Weights of a small transformer language model: width 256, 441M tokens.
Each number is 50 + 10 x the weight over its row's rms, rounded and kept within 0 to 99. Layers, rows and columns count from 0. The size before them is the row's rms in percent of the matrix's.

# layer 2 MLP up, 704x256, rms 0.125, rows 213-229, columns 64-127
105:52 63 47 49 34 47 47 48 56 71 57 61 51 54 39 67 42 52 57 46 69 48 43 65 49 50 45 42 66 52 40 48 47 66 49 69 49 63 51 48 46 49 56 58 45 71 61 36 41 39 57 64 54 61 68 44 38 42 44 66 44 43 34 52
095:47 60 54 63 53 53 58 52 48 49 41 66 52 48 44 77 61 51 36 64 58 58 46 57 57 63 46 44 50 58 47 48 79 38 65 58 48 32 45 52 46 44 60 25 70 52 59 56 73 40 48 42 41 48 53 51 45 69 55 44 59 37 52 31
094:58 59 46 41 47 53 55 45 33 42 55 43 46 55 49 48 60 56 47 38 51 53 56 56 44 40 51 44 60 50 41 54 42 62 27 47 47 56 53 35 62 59 34 46 50 47 55 44 42 50 58 34 53 45 44 53 77 47 66 55 51 44 45 52
105:48 46 47 58 48 56 40 59 60 46 44 60 49 59 44 50 55 53 49 30 45 45 39 36 37 39 45 45 55 65 45 43 63 53 60 44 50 61 42 59 55 53 73 48 67 38 51 41 43 52 41 53 44 45 45 34 51 51 41 35 33 50 51 54
101:71 54 50 55 59 46 62 31 50 43 47 56 47 50 57 48 53 41 52 40 53 39 48 42 68 54 56 31 54 37 39 37 51 42 60 47 39 45 57 63 41 72 38 50 41 52 51 54 60 60 50 50 43 51 46 37 50 45 46 52 64 58 46 52
107:44 42 69 41 59 51 56 49 56 53 50 46 57 50 55 43 60 41 63 51 46 70 47 50 39 53 63 58 41 56 42 53 57 66 59 40 55 44 42 45 51 40 55 79 55 47 54 41 26 40 59 52 34 59 56 44 58 63 56 56 43 46 37 54
100:31 59 62 49 70 54 46 39 47 56 28 61 43 50 41 59 42 51 61 60 41 59 51 44 59 53 38 61 30 48 68 38 55 56 56 46 60 46 58 42 33 59 60 48 53 55 34 52 39 58 42 42 52 55 66 59 57 24 44 46 49 59 44 74
091:49 64 49 57 43 56 42 34 46 63 49 60 55 56 39 36 54 65 55 41 61 38 45 44 45 49 66 46 53 41 51 49 54 38 33 58 48 55 50 48 57 50 64 53 52 58 51 52 55 45 42 41 59 51 50 60 54 36 45 45 46 51 52 54
094:51 30 50 44 37 59 43 70 41 56 47 48 58 40 53 49 64 50 47 52 47 47 76 49 59 58 43 53 57 81 54 66 41 54 53 59 53 42 70 46 34 53 47 33 40 49 53 47 57 47 51 51 43 50 50 53 56 73 35 46 62 52 49 40
100:41 43 47 49 48 49 43 70 53 39 51 40 57 52 58 59 37 26 60 64 31 50 44 44 36 31 58 43 44 42 46 60 47 41 51 40 53 55 62 40 53 41 39 57 40 52 56 24 50 43 63 32 77 43 57 56 33 45 44 62 52 44 57 32
105:55 45 42 46 44 41 46 50 58 50 57 55 31 52 41 32 59 60 75 47 47 72 48 42 60 72 48 50 46 57 49 46 57 44 51 57 45 39 45 65 41 34 43 60 73 49 77 67 50 54 52 43 45 58 48 53 47 39 45 55 60 55 31 47
096:46 47 55 55 67 57 35 49 52 52 55 40 58 45 43 42 51 45 47 46 47 59 35 54 29 41 68 37 41 41 41 54 73 48 59 41 70 47 37 48 55 38 52 48 33 55 46 37 49 55 23 55 50 28 36 58 35 62 53 59 27 60 36 61
104:43 56 54 33 45 50 49 53 46 45 57 69 66 49 47 80 53 52 48 55 42 48 43 24 40 55 50 58 49 62 38 57 59 38 44 47 50 43 49 56 54 42 67 31 60 45 54 40 42 49 41 58 44 42 52 43 71 46 45 50 74 54 30 41
112:69 46 53 68 46 55 61 52 33 59 63 77 49 43 52 58 57 50 35 54 48 49 35 29 43 36 52 68 39 48 50 45 66 39 39 64 63 47 49 56 54 46 45 45 55 51 55 61 50 56 45 43 68 52 49 68 40 45 34 55 62 46 77 73
094:47 41 69 44 36 48 59 53 39 45 41 65 37 59 36 46 66 49 45 61 43 56 54 62 53 67 58 51 51 65 44 37 56 62 38 35 33 48 56 48 42 48 35 48 60 40 37 45 64 46 45 55 50 38 47 55 43 42 47 50 42 43 45 61
102:49 46 41 48 36 40 52 47 48 65 41 43 62 56 49 54 57 47 55 25 56 55 49 32 46 61 44 47 53 48 46 64 33 57 61 35 52 35 51 42 52 47 48 58 50 67 49 56 51 55 43 53 62 54 36 45 46 44 68 54 51 47 51 50
106:50 36 62 49 46 76 57 55 52 41 47 49 51 44 48 63 38 43 47 45 37 47 55 49 43 51 56 65 45 57 40 55 49 56 38 52 50 54 45 48 53 41 50 38 50 64 46 49 54 68 45 48 51 52 75 43 47 35 39 69 47 71 42 33
# layer 2 MLP down (transposed), 704x256, rms 0.111, rows 213-229, columns 64-127
104:59 58 48 54 39 38 48 35 55 50 71 77 52 39 40 52 46 50 62 59 52 46 45 66 66 66 61 49 44 56 52 38 56 39 56 44 67 63 55 39 50 63 58 42 58 47 70 43 50 33 64 63 57 47 47 54 61 47 69 49 46 46 46 43
102:33 37 55 58 46 58 34 47 66 43 60 55 57 76 55 41 58 54 50 50 58 49 57 47 38 38 51 60 54 42 52 42 46 57 63 62 44 57 49 50 55 61 35 35 56 46 70 61 44 45 46 66 64 41 45 56 49 55 56 56 67 55 47 45
098:49 47 50 32 59 54 70 47 44 46 42 49 46 47 54 71 48 59 47 48 55 45 61 53 54 56 52 50 56 58 37 54 41 62 41 54 62 53 56 30 58 54 57 42 53 40 60 60 47 69 31 42 39 48 45 53 36 54 62 56 58 56 28 49
103:47 56 48 69 39 23 57 62 44 63 38 55 61 60 62 67 56 75 44 52 36 70 40 51 45 49 55 51 48 51 32 50 53 53 46 39 74 47 50 60 65 45 56 62 55 54 60 78 52 66 62 68 36 43 60 37 59 44 32 41 49 47 47 65
094:41 33 44 38 54 44 46 41 59 53 48 50 46 52 48 64 56 58 41 67 52 58 56 62 33 70 42 56 74 54 60 39 46 58 53 37 58 38 54 65 69 37 57 35 32 49 78 53 55 44 47 46 42 64 50 38 53 44 52 57 63 47 58 44
107:57 43 40 56 42 55 51 66 48 43 41 65 40 45 42 43 51 48 59 42 53 51 54 47 60 60 49 33 42 28 50 48 41 38 40 53 40 60 64 61 44 61 55 58 60 56 31 52 57 48 47 59 52 55 41 65 43 34 41 46 56 56 78 41
102:54 47 62 54 60 46 48 46 51 57 51 41 53 44 50 59 56 53 52 55 44 36 61 40 54 34 42 52 55 57 56 58 46 38 54 51 46 55 64 50 49 63 53 55 61 42 44 46 49 67 58 53 65 44 44 51 41 45 61 54 74 43 59 68
098:27 49 46 43 62 53 55 48 58 57 53 57 60 43 55 58 38 53 52 47 54 48 39 51 49 63 54 35 52 45 45 48 50 34 59 47 46 43 37 39 42 41 53 38 53 47 55 44 45 62 54 40 55 62 40 47 38 49 47 57 54 66 46 53
099:43 54 39 60 47 45 35 28 59 41 47 40 56 55 56 33 60 70 34 57 47 46 27 38 52 58 60 54 59 43 38 55 75 40 47 56 65 59 46 54 54 49 53 60 50 52 52 46 47 43 35 69 43 39 52 43 43 43 52 53 70 39 33 57
108:55 54 47 53 55 65 67 33 56 40 48 33 66 56 60 41 37 37 35 53 55 41 42 58 64 68 41 53 45 49 40 44 39 50 46 42 48 48 49 50 45 46 47 47 50 47 36 72 36 45 47 43 53 46 46 55 60 44 44 49 55 45 38 70
096:58 53 54 56 60 51 55 45 59 63 49 52 52 40 50 26 56 56 39 52 68 47 39 40 51 45 45 50 39 41 48 46 47 53 60 59 40 31 59 63 36 33 34 78 52 49 45 53 52 40 36 49 55 48 57 54 46 45 53 49 48 55 35 43
102:42 52 37 44 68 55 49 39 31 43 54 46 57 47 35 58 37 47 56 41 53 32 51 67 52 67 65 52 53 59 67 60 50 58 60 52 45 57 43 63 59 55 49 54 25 41 51 53 44 50 44 41 46 60 49 50 30 55 54 59 59 70 48 44
107:60 37 63 53 46 58 41 63 41 53 56 35 45 37 38 43 36 63 38 42 47 44 65 67 48 37 46 49 43 56 65 38 33 67 38 60 56 58 58 43 38 48 43 44 32 52 47 73 58 41 40 40 63 62 53 53 55 41 34 39 46 65 47 53
106:50 39 56 64 46 48 64 48 36 52 54 50 64 43 58 48 64 32 51 48 53 55 39 30 45 47 63 61 52 52 49 49 50 41 83 43 44 48 42 64 52 63 52 41 50 42 57 39 42 57 36 36 40 43 43 50 38 47 45 46 53 52 54 58
096:54 57 59 53 44 30 48 62 40 57 46 44 43 85 46 57 52 63 45 64 64 42 49 50 41 46 56 41 48 44 57 66 62 63 45 61 43 56 53 43 44 44 41 49 57 48 46 23 68 38 51 35 50 51 46 30 57 49 36 51 50 39 48 44
100:56 43 33 55 33 28 46 54 43 59 37 62 52 64 56 62 59 45 73 39 52 50 35 48 56 53 60 27 69 48 37 47 28 54 41 36 53 48 49 38 64 48 56 62 61 49 52 45 62 47 52 65 43 55 54 51 49 55 49 38 54 63 30 34
104:59 58 47 43 58 48 42 51 55 48 49 30 60 41 58 39 51 56 67 36 51 42 46 35 47 36 34 30 35 33 40 46 70 58 68 54 36 71 44 30 41 60 62 68 54 55 52 57 27 45 60 47 71 49 45 49 38 68 66 39 57 38 46 43
# layer 2 MLP gate, 704x256, rms 0.126, rows 214-230, columns 64-127
097:54 62 52 32 59 48 56 36 80 46 54 59 53 53 48 45 66 46 51 51 61 33 58 48 36 38 57 45 45 34 63 46 38 58 49 63 60 56 64 55 48 55 40 40 46 56 34 57 44 32 47 31 53 44 43 42 59 51 40 55 56 66 58 35
094:40 55 50 44 53 70 61 47 35 41 54 43 53 44 57 56 56 42 44 55 38 50 50 46 43 58 56 55 60 58 33 53 52 55 33 66 41 56 42 42 58 57 45 56 80 57 59 57 61 49 54 48 66 57 45 54 68 53 64 38 45 52 38 59
109:59 38 41 25 62 46 61 59 49 55 59 38 53 53 29 60 47 43 61 58 32 58 29 68 63 47 59 34 37 43 50 49 40 59 57 42 53 46 53 45 42 51 47 52 44 39 56 44 60 53 46 43 65 56 55 53 56 51 55 67 52 58 54 56
099:46 42 66 54 67 63 42 66 31 45 50 45 33 37 48 41 66 50 67 38 63 59 45 31 58 42 60 64 38 50 40 45 54 61 51 57 59 33 47 53 47 63 48 40 51 32 44 39 61 69 47 33 38 53 46 33 68 53 52 32 47 71 41 50
101:51 66 36 51 41 57 51 49 39 52 45 40 50 37 23 53 58 53 41 56 37 53 37 39 64 42 45 39 55 42 67 58 43 37 42 66 70 68 53 62 66 44 45 54 31 39 45 62 50 39 58 49 61 44 62 49 48 48 59 55 52 33 76 58
102:51 53 45 50 32 44 52 58 41 51 59 39 66 61 57 36 53 37 53 50 54 42 50 58 45 46 60 59 75 47 41 60 54 42 41 50 44 54 47 45 49 39 45 64 57 45 64 53 55 36 54 43 47 49 46 31 36 67 60 63 44 46 40 43
089:38 63 52 51 50 63 33 36 51 46 42 57 44 60 29 49 47 57 41 25 50 40 74 49 45 56 56 62 49 31 49 44 48 51 47 48 45 38 51 51 52 52 56 58 50 57 48 45 48 58 52 35 62 48 49 67 47 41 49 45 47 52 54 49
091:50 36 65 58 38 50 45 62 50 61 60 41 45 48 48 42 66 40 67 41 50 59 65 46 56 48 45 44 54 58 44 64 44 55 57 64 54 51 40 39 56 42 52 54 49 50 51 29 72 57 59 47 40 49 35 46 46 77 44 38 55 44 54 33
106:52 49 48 55 66 58 58 52 43 64 49 65 50 56 47 48 51 69 56 35 61 52 48 50 60 55 36 45 66 63 48 52 63 62 41 68 52 63 27 58 58 57 51 47 62 48 46 55 61 59 48 69 17 57 50 66 70 66 62 47 46 73 44 54
102:46 58 53 58 48 46 47 51 55 59 41 34 68 50 32 39 38 53 31 64 46 29 55 50 38 29 55 56 60 46 54 47 50 49 49 56 51 50 66 41 62 65 64 46 43 56 24 38 62 42 56 56 69 50 42 47 53 51 62 43 51 43 66 51
099:54 66 54 52 45 48 70 42 41 60 46 75 39 37 44 51 74 36 44 57 46 57 49 42 38 44 35 59 53 49 59 60 39 59 57 53 59 65 61 60 70 34 36 56 58 54 49 53 38 45 69 38 43 60 57 52 54 47 41 22 30 27 56 55
100:49 41 45 60 48 47 46 63 55 63 48 62 52 51 57 40 64 37 56 52 43 48 57 35 35 70 53 50 50 39 46 45 42 40 67 44 45 33 57 35 35 62 38 44 42 59 35 31 41 62 77 43 44 43 34 67 44 48 48 32 48 49 56 30
113:32 53 42 42 49 47 61 39 63 49 43 35 61 60 52 59 29 63 69 50 51 50 55 60 55 67 40 41 58 43 50 44 46 73 60 41 52 67 41 51 48 55 58 58 48 36 52 53 45 53 54 51 45 46 63 35 56 51 56 43 37 53 51 35
090:47 64 29 63 37 51 30 47 64 57 43 44 53 39 47 42 41 53 57 48 54 34 42 22 51 35 43 56 50 34 57 53 41 43 70 53 71 62 39 57 61 60 68 46 51 38 62 64 41 50 49 47 53 62 49 50 44 66 58 52 57 56 48 43
106:60 54 53 47 57 64 63 52 44 65 35 63 35 37 49 43 46 55 50 58 23 64 50 69 43 59 42 44 54 52 57 64 57 46 42 61 31 48 63 58 43 37 63 35 54 52 26 41 51 54 47 43 66 56 59 42 53 48 38 58 49 61 50 58
108:53 51 48 56 40 65 41 52 30 46 46 26 44 46 47 62 34 52 60 54 29 49 51 40 48 51 58 61 34 53 47 57 56 33 57 54 44 56 38 37 34 47 72 46 59 43 39 59 38 58 45 51 58 46 29 62 60 60 51 40 46 36 53 33
103:32 46 56 45 63 52 37 50 54 77 53 49 57 45 24 32 46 49 51 59 34 43 43 52 56 53 58 47 64 38 54 57 69 71 56 57 41 50 49 52 30 53 69 56 60 48 59 35 50 51 26 39 56 46 29 45 42 40 48 59 77 56 39 53